Weights of a small transformer language model.
Size: 14 layers, width 256, 6 heads of 64, MLP 320 SwiGLU, 10.1M parameters.
Training: 529M tokens, 4037 steps.
Each number is 128 + 24 x the weight over its row's rms, rounded and kept within 0 to 255. Layers, rows and columns count from 0. Numbers have three digits each. The size before them is the row's rms in percent of the matrix's.

# layer 4 attention key, 384x256, rms 0.0629, rows 54-63, columns 0-127
083:140101134122149098116140149109105061143153120146099100105102130141130066151128152157103123130108160124143103129124107087137120176107125115181109142101110117132088070132098112157121157137102132131141127117143116123118164135114133082138102150137150151110088163155097125116147085170114162133098118139092132114151111148083140113123128140141160128133126124148090132132132148154139155149121
082:129113124144119093125152119134111080156114140092114128124112057124144140145113148121117067164129100137100157099150093148088134081124084141135112133151043136126134164115109117108148120086140117109145140123137088135092117129132120136072112160115110149155167136104127117166095125172103123116129208148155124151110100146121135114085130100134151106094096121129137118075125100108106077144142
097:139114136112110134112152130142109124154126086172167138112159152162164098159137113116157142159136117140114140129080151091148114149172140067111159101116142163124123185122137159129134143148140101143121153154126171140116138121144125118155137126130147121129129099141163135126129149118149157130128116129084114131109152142120145119109111130107140104124105142110126174178138136179154156165164
095:105087137112096169149122124110159134107155163157144147106156128087101183105117128140092113091137121164128188138129137178128144139130111146108117116136126128115148169110166166102121136093109147115099138136117111158164153106124134129155080121165115118092157145091171115102097148113129133090124111125106142138125081103121106130137110110138106160141141139140147143201134140127147112148126
090:118146134136100103090184155120140182185080126146152175101113129131144098155128123120093078154123184134144142098114129153137148103131155154162143076138142119140125109133138171112138113105104144136124113124134102146155131135090128114139163089134117120139132139098144102123176122117154185145164143114148113114133124149131120094088139166140094129096134080100175125112112110136135112125108
103:135115115133114105161138123131110094075164116109107069168130135143138112099138166094130128112170089134110111126136137146156059147143096111103103144134123135102125114098091099120094105123157111137126135118117150115100094088153124123113172133112168156138141081123115137117151116103118086084102147127123135115100158097112094116203120104079121111134099167131112115105131154153144166118162
095:127131101139092147093162147115157187104105138095180155134107099145129117142107136119118126108112139123128181109120133145084155106125103135083138089121131103139137119137159140112128142114114148152089121145106119162101139121112139145156122129120121112132116159143120115117086137170130136114186127173163144122146145077143117149110126143167130125144156132088145104149126107123144061165129
090:167100155091145107177096132140153116086130070103116102098141107128133160119138122132114202135124110123139097109114101143107121118131092127121117144087140149101130119134129135130141124091132103146117140140115137138113119125146141149129141148118179168154106128152142118101075116099104079093091153170113129122144168161102126101150137112096154149121106126140140124163106137101146124125125
089:165161064090097093137129169136114129143163165090120134152131128117138158144112125118138109136124121132145146151117138156087137132131113135096126131163123120108163141145167109124087158122150155133132163146105118153089110118151162166149118097130119105125150100123121120127117148117114112093154100146135125125131126103178126167092124132133140105136099113100139139112144103098127115168122
083:130119141093156165124106135113133119097130144150122105128155169129137122126118127122166158115113141115135140161089148095158138175160156098152128114129113150113125087125139104161075103183086133126165108151152103119155137136120124117149121127110130109127094105124103133132096099141146149117121113115116140161165134132074132166081108119139181162144127141135115153139167159138125175135148
# layer 4 attention query, 384x256, rms 0.0658, rows 55-63, columns 0-127
079:126123130123159130200106114106125157116155129125128117117102148128115157124110094134093139089117143130140117096136151152112094138088179125139143146104099144133127083199146139141110126108127163134139154130082153152106117099154130129145123145128143082084164129139128117074115104111129120133130101128124146159121147123133098138148107115126104145133120108123105135163147118091115160069105
090:086118127159103112111113130199103134126139156110151131144128121106088130131175159171102081167127160153109137160088096118123118079089103170151127134100126110194135151118126133123123151135165110128089184120144134115142121170125103151120140161139125099153111121123138147146119140141147133138145112157146143122116157135124152097099138151100132139135123105141115100102129069144122110112091
088:147143165139133118102112143123086077077142142091122120162139125129117154100137093143164134143122136169125090108115132124109164090112137141113114091104141147086122062101165121153169130108125135113109138126117105097174112160131094159100106095111096149147139138116128136165116176152164126105105132108140127103133110142210132119126168104145097096155119087154136088123156130142113095124130
089:138154104109106148097100120151099105070141144146156130163098139138162134091138126113162112131190112147125140145135143112155127065134123151138123126145103143121103150095095158138151141122154110130134131110115103108131155106115178128116153123149132177128122137172135116144154087118099122077106121140108123109121122138125173160120130094132125105130103136082132114084106106154173149118135
091:128101132170154150120158136103189147118109108162125162082129135107147114128138154115113110123109167102110121091092098132147125158074153116125109121077161105142131136138128077157127157110110113123108096156156109092136156137112096132138120125156112132121139142115123113125145159109131121151156120134176160143126162110119124125135132180125088094066148126141121135163135117127116123151138
089:127154125096166123123125125169128140155078094068178151148122114147157132118124140139113103162095134118120088071117124113134143140160113139081136144127119160185116105157129115104179140150134083127121123141131144140127121143150109115180159129119131150152142128124141132111152142151165122125131139163132122145150129176154144127092128142134157123130163162143121115136118101082159162132112
086:087152135132139159122152152071148190102142115142141126121165125080116113116127083115129190121127139153142129145141093148139154088112143145153120131123126115122121123141109134113162152101124112159126135102141132084151155121102147143149104094157093130125125087100146126110132152114148161092153122152097149121135165156131177114135130174140105133103132129141135131153150108085094120132114
089:150123136097134125142149083100145155125137088094112128150112133136136116136153138148111099146115101142138158104128116140129148159110103128128157120087128151157112079143132106140114134131108121203123153114101130134131093067152121109149101138132100091110131174083130116128141138128139143171150133119149145152153158156140133142119124105133127151131154111167111120164112099118111076126078
085:160110130109108106146104120178108133162139160114129138134127168132109147121107145116129127134131118107132146158122175120120128153162089121114149111155129101142139107138129133107055152142119130130140099117110118174086105112152101122091125139116108137126134167117149161125100154142133132162134089139142140140148100074123071106132090102144127182158126133128095116124120126118105116110155
# layer 4 attention value, 384x256, rms 0.0394, rows 0-44, columns 0-127
086:130142137125083136115156120109114099141118144131130111112090152107115135158132091132126112173141111122129118168138105085096114107122122153133162115103081160143131099106108117119097128125121143144151152162115110180115127166149096124139147140141098155145106146103137103138128159152147092160135181107118150152096142140141103138080127169128151110178104123097106178167139076089108154101146
088:173169114130159113143134128115083127083121115149083132129134157115185159157094105158130171137141102134115168102124122114163169154136133152097110136151109132158095116136130140139121152128111108107103090149168151096089125133127123128138105101101125134170123081140105133112123105140068119087088126119123127115094115134090139127168104143174134138119097169149110075140137130110133134164136
093:117104123100115085113121133093132155088139111120158123150154126128095131098063084123135126108105170100115159140199158134110130123105126119137150109138109150120151134144148126150098172139137112148100136124134176128139142114117102110089144087095184076113166116143113082113074159095122146114165136131077115153130115140156111142107127106133100159113138120116141104138150144154132113151122
092:132114170091104131163123150107091132159143165126144130105121111109120148150163141164109092151111145156150099133122097123111085109100127131166142147104134167118138149149150131115129140133086127132096227120164134123135121107176091123123115136164136159100121145124108124162147107141096101118131124088164128149158086156154133095105115123119141105120123116099118142129123115123124115133149
089:132129101119108139108116141160146120153130095129088145147151118132108116143133148108095137137174143102170116193132151115078141140103124135166163130163142101118091123113112133143154091087140189094142115078123108102133107123137100145134160138147144116135137132084112135113158143166145146058136130157134107118125109124106084148137129084163113138083137164090132114144082183125124108156107
094:101131130067137078126145096110127086116091080139107106112139141144122153126160131121143136130111109126148082138159101128107110090103116140115086118121147119139117160120092137127094129132119152115115090138138105136131161141170135129148164114116160096073156126133100097114109121083149122095139125123099131118153138138088093143152122147166234151132072143098133166116139131135136175118149
084:151122121119130139127129139093137113131123111084119182104153137129131127102139133121140177147163097119136123098091140137148090130164121094117120111132174114097117127085078105114118097128131118126146112150145113158119128138128152107090102165142133137129105129123182127100151136174150111090123156096120102126181128159118146107159136104130131163132111123138133150126119082154147100101088
094:101118127122139129095130134140077118161119118134106142156157159111150113149151159098136058097164159170083143116138106130143112174095095132095143138169109157112179114175153139152130144098106137114143130147098151137141159126111144084059135137088136130115174120154145135152100145120146143121151115115122135166117102149151094185099090102109148160092118161150126155140141129129122107122157
091:134145137114096135168130153086088137157104123125115121171139106088121126112096144181129153169125131118112137145110129130114118138096087136130125143100165109121102108130099096142124158154119120118133176132110106089129120120107132123107122138158107170117106112167140119125108098125129148123107109135135116112145138086162118133167160138089120159142137133101145165098143141111123151142122
087:110121133122120142152118138118131136117113108127059128116107115123167098151108126120173142139115081085141120150127138073148126145130121142112058133124102134139101150125148119126116121151113131134116111096169115139123122125098106131169117112126111138114119158122128103147099126141131133115121113107109124096143123132154125120102142130103117124144099134134137158082139130187145175126107
087:156087125157132131103122174124147167111118130124100127104110142152153141113115123100144148114134089123116123093125141124140123104200142142126088149124144115137141106190130123134137091113090111108112120082131120079116157093106133135119111157136112138138148091141067139108119147089083157141143085132111147088113138122121153102110112140131096136097178138132126163125102125161194140181143
082:113103160126142095159152138134142096180172134089099121154133160114128122163148163135144127104126132125121143118138138140099157119139118063132153146119106131116126143126142139158081142153118149145157141113132134157133112103158114098098138113094133110154128128140144111127134092138087122093138135100105130165099098156115096145117115162168167150109122137110133107155150114131113127105154
090:141116131089080100129140141127139110135144075145122127164128134131117100191113092111124140108127159108164167117151120099127165169093113116123125178116185162138112107136132152125130165075099162070105112164130101163144082144151116132151149132163130087137128141173152135156107115147161148132120134113133115110123156113129083096132182098140165145138092096176142105118105106146168098113076
100:126118113100154133113132148149100106158176119153112114143098141147149125119090112129097157133140107109145086112107112098146115144133134129116069152118120147109095085118100153142082107109102150138120113117134108093143150105080192127108156137148129134108169111156114132103136162134121135163120085113191103104107121136135096106134076102145124127157118131103142133148130154151133116172083
084:130160143134133152125095137126175148126094155122136106126133133144112140158107138147169095123158107130158117141144146146103147115092190166143105156139133106135148158129081159102126117119101106094141067134133124130109144098129153103124126143141143119130130160091158098116144124156139139170114106168152149152144136158119174136136138107134102115174129144098150150129113104141105137121188
088:139146128145183111084115143160113136141133145124114145119130112116125114152098202144117080149164106115087116122089116081160146153161130139172131120154148140167155132141153140129116119134122152133154136135154158104124128116107132179082112094081157129135119146138144106141106177109109101124122121147137123145103152130127134138088134104124150098127172095176148094057110095111089092127143
089:155098123107166150125135100128109134154118157160175102120094102151069113129094135151140090148136108115096135136071087161153099136096134147111159137165143132131125152146118111123112116116094136110121096142121144106128110149148140124153112161124159119151134135156178153102114113134148144150112116099186133147122108142165145161104117134125167160164088168160139123190102136096098125109123
094:121132136138117137136118136145083164118130130133120130118118175118147134135147118130137166108133188155161113113080134113134160095109139125121172126114120089095135125104147165118138123128133108128121140109108066133141157098111079125136150152161131145156154126108082124163145115127155150114109058128191152140133110126121097112075141153146137092125090115097164135143132145137119106141109
091:126107116163103125135147148154148133100140130089150124122109107141147121154166134158124114131115143124113098140134116152122135159100106131095144166136157152143133136138113155117161117129142094086111132094117131134108108176113154127103119108150148168120102120148181108149123055112149136070098083119108100186129128133143156095118119123138143147190097143135117113175116064108120132135122
092:149129128099117113132129174122106156133142106151100112129144141101133094124105170110125102161175151122051102128111100108146177138139114128129100127157133114136142093116099150169125138126088115088146152118126072091102137131120134140129126172130093115156140160107144137136111138150139122143133138118111162127134095123178111121160079138138131114128151063124144112111112182149087126139100
093:122135135161126146143098106124153139152164139150151155102135142117105134090185128171168135070114115104141111105120115109102136130164185105133135123135110118129139119119161135106122141115136123158137167105105139105083142122141105124205128099110129092158136127097105110127129118125124136071166130092183160145094124146116150125106136164133056086118183133099126110157134162097150130159120
096:123149111117109141099177137149137085113132081143119106141146098154077106147070126109118130142099145128120182151150157175141126149140120127151118110148126136095117133130103151130141168091146142131119129139140124098088099098092114104095123163136135099156130113171055104133083159147150145144127118143138096104162127101067104164138069121134096138123141149106128132083090168124128141132138
091:108140130109122091093148107113049144163095128123122106097134116124114146126120136117117128134156140095175147139088105110117122103179082124115156171143121171095136139088092125156124111144117133113106086154147139110120144074160152106125124087151110122139105171097116165137134119122167147151128124125122121112165160196208097118097110122107127137152111089127151131106159128090116124123116
091:092148128140125151102111133101109086096120160129109107111129113126126148127104106123104131142128107083093127136104107159152102125114135105143100128105121111095114159131124130113148142112093109137103121108139095165117087123130154140123124123123111133134145125125129118112110154141174134174133094124118145102102163156154141157079118167152130179150151140110158105195166082131146119166139
083:116139160158121126122085166135113126113142129136102098123092128138182117074114108102142119111097120126090107133091173122132162123092160124135101150118115105070129133103075088137159108154137170139122132102121121107104154053125149126114136157125117115121150099057134142111143176141107145153118126132137147102119133114116142112108079132141147116124143109084121117132108140166131124150166
080:128107122127096112128121151119174096144130134123087110082145107161134124149147130143141116089136136183147095146109146147130099119178120132120094153124146155163129134107151109145109080086114123128119160173132135162154099131107086098170179130119129140108110090140146137145168151110123119113115150106128160133120136142109137080128178160139110109112129114124144091138079107170165133120113
084:139116137132111125155103155116127138149120140112134111136126155105184081092131129112126116124135121115114132114141116090133113144152114153144123101136113158101152117160143144160123117176142161168146190093194121133107119123118153093113143110140129142088133150156114142156109165063132112095161163093131150124158093090132119104133151100097175092154114113143121136127139144097134125127110
093:141109097150108095139141111120098090145134134110133154116122101118118115136082116135156171159118113174154172092118161185131153114128143153136121134083192156146111122089150143137176142085113127120120153162131125116134120118128113113112125100154112136136131118146095155150101128101122138088134093102100111095165142098138103150165134130144079167076129135143157121118161148118140130099146
085:115103125113119104102126136126090098154117141151133135129121112161124109126172127097127152090141130137141094111129160122105138132106134146145117167147142110123169066113122176136138137155126121116129116099141162118156126092152157112111148115104157120102131134148122142101155128150142152086109134116135145119138132146117144080125161191148150158134126095162110114112135096153188106111101
090:134133175123065100158160110127162119113119116151121103127135146128098139119086126126110147127118134155208166110151084146126136147171092144127106111099166186122106107144109159146151146079132129141114101118139150083147110168149135098139130146140164132091095110138154094131104127099112190081121099109109099155174106152131127133154112125114113129088120130150128089153111121082136151096109
093:113118159091144118141077119151120132098141123176130146164127094145152142114171146163156111151093110083103151163168117149132127059154127132137137131074086170130141164148131149127173170202163135092097138153166142107130106131146075152157117092134118139114110138077146129145066096139130135146162129118081142065102136149146098099168154148127133132138117113131129112140149118080089115137135
083:136086129139131146144106108112132154139099118134133143135119094135096125113133181143136131166139149173092093128147114086081129077102132086120142126114144138096152096124179103122123165130125138094145129140133128141122119120123109102128139171171147097149123099149150119108101085111147168151126122121125103129075148140174124078105074164145132150137181113121115113102153149105057119093143
081:148119145129093115147126150142126149071146125095119055120125129127120090147155132124135183131135157108089114158139103114138122124074085120128137092173085098108142121111151137129127111180113129102151136141121163136139163157130131108116149122173111124147114113138109151144094102153103096119149139146129105147132113108112102129137143136128150147152145132177161120133152118112124107145110
088:204077122108140130103170124191152092158099110156110132134131124130112098115118113108141120147140103137139118104141190128125143132132149097145092140134091105108121138123101117118076165095164119116125119139123137177123121124158149133100135122126123129128100121185145134111168193132105130120155097119090124136114128136165114136106161119107120130137154110130125151114161133166148155116119
091:123097125134145162143130117149129123122064166101115111135104085122126117062168141133139124089090108113123161120144113173104155148139105127117126131124146182141109140160151143151089164127114103128127121126170161109129133129116151079168123099132109127154122101158141114154113134126150145114122140096093099163113114125144137146127099140147104110106128137115131097149108112168172123112136
094:092100130107118083090147088157143161137124133143115123133131143159117152115142095120127161150117128140132102108120094156100107139158106125127133116147125124112095154125080098115142133093133086105157084102132096120152087127130147115148162152093137150103119121069104075110159110146123124144128100179109142153155160165096111079143086148161156130081161133117126108152136156157119154113111
091:153124134112140175149132076105128125139122091141106121101125149178153119135137112147103097129117130109167130141129113149121083137140170151157146125093128162136117122157136142142130113132177112115057134132096098095129145149120076139184096124163132152114083171138152123145145119145140119156124099120146132124127152145131133108183155167119147153161106119123116127183108145106136162133089
091:108116139128149140106126103145134126150131102167148092120106128118148124122090111133122101151133127143074138117092171124131126110164132146152096133141117126108137121109110158130102172138117071136106112135115139118112131126109152124124132162167109167132157134132112104107119137114088136184119153103074112166100134130173140130114114113090136127133120098101168158138065162138140107134136
091:111129131139145171099108127129105082118089145113137135142130127139149132141128143125151050139143144107107172096105097136120144136095143100149125110086119126117147122110126079149153107144162145101131147143125132119095114098133132167114142057114119131154148115135176111130120122127119113094101124126153106165108128130145119080150189119103091088110130128142117153132111117074154101157140
084:154135127158139090128135098120126136106114128130122121111118137116133136081143150144115160127120104101119157116168123155116144149113119106118135127151094134171061048089140158162109134096141120131124108162113156105109132140166115156144143087105131116116113112120141162109127112074062153106089122125124102153152129143116149113130185155111113149124097132127117096143155137177077149127133
088:098111131158110112131134164148111133131112077098090144098153125140127129173107105129132129102147164148172111145118150148142161152138127096132124126121156067088115113091104100136124150125096101164113110106135126133119125101108124131088108124081116130153115127124103104138144135119112123168090108156099101145091123134075139142132108147131143143113088077119095139121106121133165112138147
087:125121123159157077166083113134095130133139124129123081147127158129090140111129118143115139094116088128174144126081108142135120120119132134147151156122114120122131134132111123117119121176120114095129139112126131125134134132117182127162098130143146134111121091150172111147096108140095126121141139147073135151105136135159110152145123133081133201179094127112160121103150154131131162148115
088:127091107137128145101145111146107148125139170125122138128107108132183136149140142135121101119092083148089087154095074129127136113156151161158158109128090128126121165187092168154146107113121121145113138143147111155113154148128081121142130147149153171110125160139143137093144123148084146164086158103150099125116146120107176107139160107120117131151081122133151125114137076156133118119101
082:159116103110085145091125108113137123138189137159115152130094139137190067123158109132105118135107124115114116139133141091108156120145066147164110119113076139157117114135108108148123121091111116143129159167124109156147150121150097136131132191128130114118127149149083102146136080112127160160126142096119156133098127135148143126139083138100160121114117110105115144112139169179097135134085
087:148160120108129121155093105179128129144143100131098129111144128114122146097097108121137127141173075113193145079146111179161123132132151127141128145096111100098118100125144090153143136130131130125129184093124158086115107127141139157126115111095118136114074148095124105119088146110109154128105109160156106083163117156139182136154051159118134128140152121126147125135145126083145115131100
# layer 4 attention output (transposed), 384x256, rms 0.0342, rows 0-44, columns 0-127
101:096136111126102126078143143136142108132127087156115118116122138134169129124089156152113125121161085124104133123131168143140145116118128139118098122143089137105150147114123116117136106091106136129215130134165099131127151130110148176108119100131134153133114107142100115147125129103164118119112135166131149072101086116128139143131136089150113117111096117178132117102136132137116126138154
086:095126112147133104146127095144125102144082146152114084152145143102131106117120160098098156139135134163102126150140129119076115128134126147135138118133128149097134151122128084156139088063135114134059092074103129111149141129173079127141145093119109142122111122160162141143117108130121165168163131140109161137129110190126153104157143145099163141150157133072142137112186154137110142100100
092:133121116123173168132150153141119126113133141085159101105119099133153132143140128106192101146149107094112128098113144139150118114125101125116099111151158100119152128100109142110171143091175149096047151095135168125170122137139108125133137139109151151144098132166110108126134134108132128136134134080116099095156151141111155142114101132120106139113117150160133128129069101136117107124154
093:146117113132161142131121102137127133134139141104123118129120132143133108139110149128131114174154103084113113150167126119174161075126126101114145141146147102123146130132110130152097117091163128131103094123148151131141145097133110146077121198162158123108089133102118138106127093169152131123147150145094101138133165099119134140107134096158132135180115106173125106106056121127107144107109
092:119112121114131100106105114164115134072138122121138069069122115107134122116154114140133110115088177132097136131137155145143114131123097121135109135140138158138147098086141112152094123088117097173066131141097156163171140117149128127138122140123168111115074105116125180073134101098156127152152156156162080126175144155133166113136168138137138178178146154131148073129145119138151136108140
090:130120108144152138164124138144135159129091116102097131154087110119092166130085136108101087108125131126110157140192146150104165113144094160135084144120182121105150126126146153097102080108136134108138112093122101108097134134133126137184126105076132210140095120139113129117098146164138082173140137149121145103137124129149122131148067121153106151123154149085105119135145141135098168113140
088:137100148113138126066111121083122111150126115115134166146098144125138140114085123074125118090141120170165123136104128154155099116124087170104100154158101136179097143130132122153089123120142134137192113161144093136097142121128153129154096076091084152138137109121108138126111138144090114117080136144163132127103176157128122180142172151149075114081118123136105107130196122130135147124133
097:115131141170124121130174147106132111088187138121163134129110113140117143094146087101112116122121115129128121126095147152132106113132111145098145114113130116125121139113128146091168119163156117093161146112106102116132122154129111123133132124118133211141090149140115175166122148162134132127120110130117135131106157145148171121108150131123099125103091120133062132127166139145158150137122
091:127129105127181125155125139129106112127150133129181145184104142148145126087108144105149128059127080134149111151172141144106139152150124132131166119151103149091115098121140121125122134178135138116179134125116144132126189166129160106119125206156134124180180135137104170117117166141094083123144143128102173117148135135123131121103141130105114136093140161153076126113139146119165131097085
085:133087133137114117106141112142092126124133098142142137123118167123130149111073176164118119088140109144135149128165136125094138106140097137182163085153119116107165122156142105125135160123077094142111133108117127110123152156116136129123104114093184122132135111136151107119161128129170141132097162144120146100148117119085095083123089126115124173096132085118096160119162161128111107109113
105:134107158107114142177131091104111140142128133100128107142119109153099139149148139162126135141120161100137133113146089101097113089135132129151180130117120116122119132128132101151099147144146098131064089133099169130115103128135118109153114159140153074134131160128181145094135109141129138149139124090099104161162174145128151119147123141113141157117174128096150122139180126116105124092084
091:100141119103156095102146148117138114137109125163126108099147149121172085115121148107134126131155122168092086144121185139126137144112166143140112109142124133113125155114144145097187080102123107126151156085137106113150124125129109200156151099108114189130064106146102115130155125108128148154110129152117156088114129146157185150108145099133101131110097150168080116098109123109111134143113
091:133134126151160095110110166143135139147158152125121126091124171154115120115092142122120143117133132132121154167106128127168113113156112128156123170152143108132151110118152106136106087161156120126083119143144143113089113102119117132065115108117147133109099141092099097105139142083175116153105151159134131109145120106152066136112092136154117146165140126128091157107096156132137173102147
114:146122146145143131162110088115120147081155122099179126164096142105068154132156120155109125092092159134170163138122099123132120142151105129174175109116151125131111125128145113112078133183146118113118129144095136132121128115114128125129110137165151107149122155109135156087135111143119120147131142113095125164160180137138138085132137145103139151142176150132096132129152131139150141111097
083:115147113102110133142108099076133135074143065138064156122093119115120127156155137166122077099115124139171137149123117129130136152125106105075109083102164134145113119118101135174087112146076131122106180151126184125108114136133123151110148141149148099109140105106120130127086108115113153094080141098137111134141105144129110178125101116106161125112123128132152152150107124101115127133112
095:065119149132116140129167135123169118150129141125103162136157111140124121099115100136107119139136153127126096115117154131120087116067118112118142160110141122144113114125116131097152168146131140082163117136126123117094139137146133103103116146136142133120136129141147185128110146136140153143131131108143144135077082133160151137148169161124096109121136096149112152146192134163161145136114
086:097144135153115095095150141117141139080135130101135163119080116117141118144143103124097128138151122134129136165110095123105117143091111096139107119160108177134132101117118160096120133111115114129159134156143118145111126071143109192100102146160099166092112138067102106120132146110098137122127134131102166133118124134121112103116109129110089154136113117070148107130080140101164124139163
092:118165097119125142091143120161098118110148114184125147142184137133123114149157133122114132114114131102116150158116100113134095165143161132120120153102103133140073175134108104101115112121127137138123102123094084121087155141106131131137172148094111131129102147115168154118138082145101134143089119147096151156115122157127119137163088116131166123122158122126128127115196132116161138130128
087:144162114163106163180110135090115125141107157108151131165132145115118130125119095100148117132130115113135097115100147093090107103105120093115181148117098119113118122149085114142120111160145114143137111152122114113153120124124123125120146163121117137114152197118115139136113130126099091170123112113147134121169113166139115119105152127114163129144112141097157166108117138122151114175109
096:130102159138147138156178120112069112125150119107182182124138128140132143112148104107134117115117137097132141161128142125149093140126137126134177139110125131146130122115126135114114130210160134132165140167082124141107098110111123127111097151110145114117139121141176169118135093140123127137086132130136146118156109165121130072130146177119136108157168146102099133145171131144145144097089
089:136145140127117132123152087170158121146109155140149120103135158101145107124146163152122155174146149117101099140129141135147114141086172091130107109074090097157106165149128150140161126115136125099132148112134092090128151083119136162113147086178124155105110105126157096095141078101093130161105132149120149085108132136115147145113145121106091134108157135125140144115078136110113094109121
099:139086105127163128172123145114131152122118152102147090101084117121143161120136156113127118150111122086139159103142139103103124102125128156136123109155120153114158125096149157149143127150136101155042113139101108115145122095167136127170152122122158138136104151156145135104103108117176134135133131090144106106114158144153132081128151126115093130134149178071125112123146129131184137110114
094:104136128115143120123099112127143155109190113117097149142106115098133146109081167145109123102168133164133115154166138167127125136114128132162160123160177107130159109142163118131112104131117110105122161154157131127132182150098150176137093096128132119079129081115124090130172136113105116093139141117124159124136141067142151158107107095141097125115107116192062129111095123134099146126142
091:099107110150120141089120151131154135118143137129150078199108129050094165121123117190166101107117126146162124134138133105120120127149120116090131116095135158141128125157122137141094150133117128111088111165144129122123150121120124107131168127155151088135188135117145083120103136118075123095133123114121116168149132144088155165131137135102163147117109087171106114134167116144143117144080
094:163155109115125138149105087130112143107127124124125123116151111110153147133173137176152103103125136148143135146143115093126123118161099175161179080090120166145084156147157166128096144121107093162116128146114181161115133144112137144185132151145172118140116132116135116090118102130093119113120108111146117163139128138105156109130166141121140158150141128145127133149166127132136140119067
075:149143114129117131112072139140164140153132143119093119079138181132135126155115131078090179163117140137154083117130111147127136117144180136121088155107105101145139138149135161123129141098119127146086066143143133126123096130138127154126146131136119092138113166134103094078129125175155123140145148158122117134181112119171099137137102119096196127157117102126123128134157157122109167115115
080:150143164119148148133171084127086144152108162165126134087117119136118156161091145139136120107141153112124097149152108153118158116113082149180160135120131098113187125122130146111109131115115126139175083111111140151161117117139139150123132143152124154172134088152111132087110097153122139134152136107100127143084156135127130090121109135118145126171172145116093144121129170122080157141164
100:165107137103184161148122106110120140142138137102114098180116149111162129111133158101132138181164122130155118119156140143142174129134108120149112134142137109137119133131161115181141114140149105167025110106127138128154168110143109100116119138119088124135128094152136114125155154151124137116158146127112119138144182132127139135113088103112082165111144118130106141098035125118146131148123
086:123133097113107132094131137132153152125125122101134134125118142137102085129138133125137136129123108125149143120122119118151120101122110168103130160151129099122134134117126109150154107092125137137144126105134135116138129208102102147107072113141135175135118138110131121115119139163157087142135131146148116107139120155144125162135091098094109132145089122137083127154124130125081173126087
099:162115128151176107144088130132139148111139126072135122124108158103114125104117152119111143183154101121137134136124136167126143131167142087134117137162138089129181112131135095143135117134151120152038118101145126140167128115138097136105113129134118124126129106136110105107139129130149100119156160137117108112166173090123113131123087104106114161149130115112114142104052146119123136138158
087:124133135114156141155142134162114130159111119155135118167140134096138135121140122141112110153160085130150130134135126140098157145127143129150145074071119139116131108119120161123098141115142101129094103097149132086130143123134154121120123164135148132079174117105153154129128152095099132123116101125089129184163086118093113094067054125151151128103142158128112164130070138118109138150111
084:125104106121131128117128144097115131140109132115137142136172135109117127125144093084098135133161103104151126130111139160140117146158147094139107106121118129121103127160138121100128118125125097141219148112153103125107125139142126181125129131084081131084156119151159101147148156093137099142117118107125160108119123130139158169116159140148129102102137109140085111099113102120111107122112
086:085121124132104135043137151137120068134136151150196115110142104129128119132100096128140132089101140144124087115105170128139115113146125171148125157127086144085141160151081102136135162113122154097159133135127122112140147121099111155126118106130102170136114103145097141144148143148122124116145101118151158125101099139094182120121180148155136090131126143147108125117203098157117103145135
082:116140188129145139110130156113152120137181127122136187096085176142144136130107157136141133144119113118104160094088108095141122132129107124118150128136150090124155124104145184122162136142073133151153143132118124091167110103131099114132098108117123097139089163125142106144125125112197148164136141106136109111120189120139136142126080158130093135148118151123114122130091151122110091122124
083:137147103161118131195150129190137212200170175087151153146129130159127151149100123097129174153142139127119111104157104152095165139126193121153142122145113119089167112145158159117165125153112106123101117118121092132114098134131127150176149117141133162138161128115140122148100135104126111172144117131150165125143132125159120122140090122086116127127131170103106146126065166126108134158156
091:123158171162089141063088144124084121139112070068131126114131118138106126103158065154125122134101140136127127142101107160123127153113144160117104139144137140141126132076144137100104093088195170130172138134156137118109161129140126151177093125109148142102107147172136139121119138135140094113165144122139102116140124101115139147176146115139142146097129155105125102129162111127096143114122
105:159115132131132121138110131133113148130094118145120162129107154128119136140132140140090138168141112081129167129131089129130143126115130090118102124128134116159156086123124140127096114138115136146124108147148125125139109092118110115089124149125133094091177160111166114114109109111143131127093130143111131125151134099137048098128058104129145128131128136068153146113089158126111131124152
099:107110158143138139159105135115110179112142151104136190144094149150131154111123123134156104141109104075128152117144080118079124142130151134156144128127168102117142123125126145094108171170123167101126154134130154168133096123144153107134116179128160073117155209144159115144104131143147152100129131111124099147162184082136096125151120144114138121156140116084145130148097120150123123104113
084:154150141107150126169153138131115149159125171071123106160144140160142123132126125164140130138154099101167091092143134103144121112125118144119171129143109162158119142153093153103091181142150099116157143154128126128158145144148134067162092150143145106143121131122089125153147185125146135177128164142144122141078120115172137107133166112134162119111117120146116143134152140163153134133136
088:160106122102150133122092133102139127126111081164145096125132120128189107151140158152134188165158101147127105122106158150154126131141128138127141098120130132120138132160131092158128134134134136163075125122125117120193130124100090125105069102084098159125113093134115105152150147148154122098149120136119124116140104124115136105122132107118170123136133103169101167115076130107126109159167
095:145138071146109106113091132126123126134086159103105132144141107146134127113093165127154102102106142103126166135129134082119113128124133138136126139155113137159143165184139107114132103120135129151135122138142116145081112166138119114166164120108149081181144096169141096100119095112146131129114139142172119102124132150170104140178176134143141105162155118110155111114205133131119141100096
087:111124106125130139131176115087103114129138137124152129154113117070109109124136113176142105116187129136116109154159142090112146166137112113136109100147153118101146100108130110159123124109115150092112163107120138138146123143118149169123167122180156088143166132145080096158150152077144117122165133125126135092161139104111140164113112141165144136107136113108182132142086102127108145120135
079:120116124145126139123159156149130143143113144168118101106110149159141164169115152151131110144196099104163148112129125086109113145080120093129096096128120151130114148148116117114112139119084139173151131135176165146144086116146158140128162172169147089129183162086140116141126096097117133096102145142131135146122115173104094130156083115139139141131139128126183105156093137125087155125152
089:159089126155131116153120156128133122115127134150131159122099192120139140117124141136126170142138087088157173141168108103131110143151154086115146091130147111143130091106126141110129112175163102108165136132164105125179081138100160145084125142109142130070158186124164119151156128131154077141119153131095105106130141091122115111152127111127158140126128143149074131110110126147161150123132
088:158103145133130141110128136131120144108073144097129119102109095121130115102125129148124122163081151142144147129137127119148138131198110119136155079102119172167154096139149173147112139106156127186045102139143158153136177159110121138124120153133120120099129057104138114092105135146113101100140110143139128181139159117115098095125157116119114123143134141099144121120101123145132140134113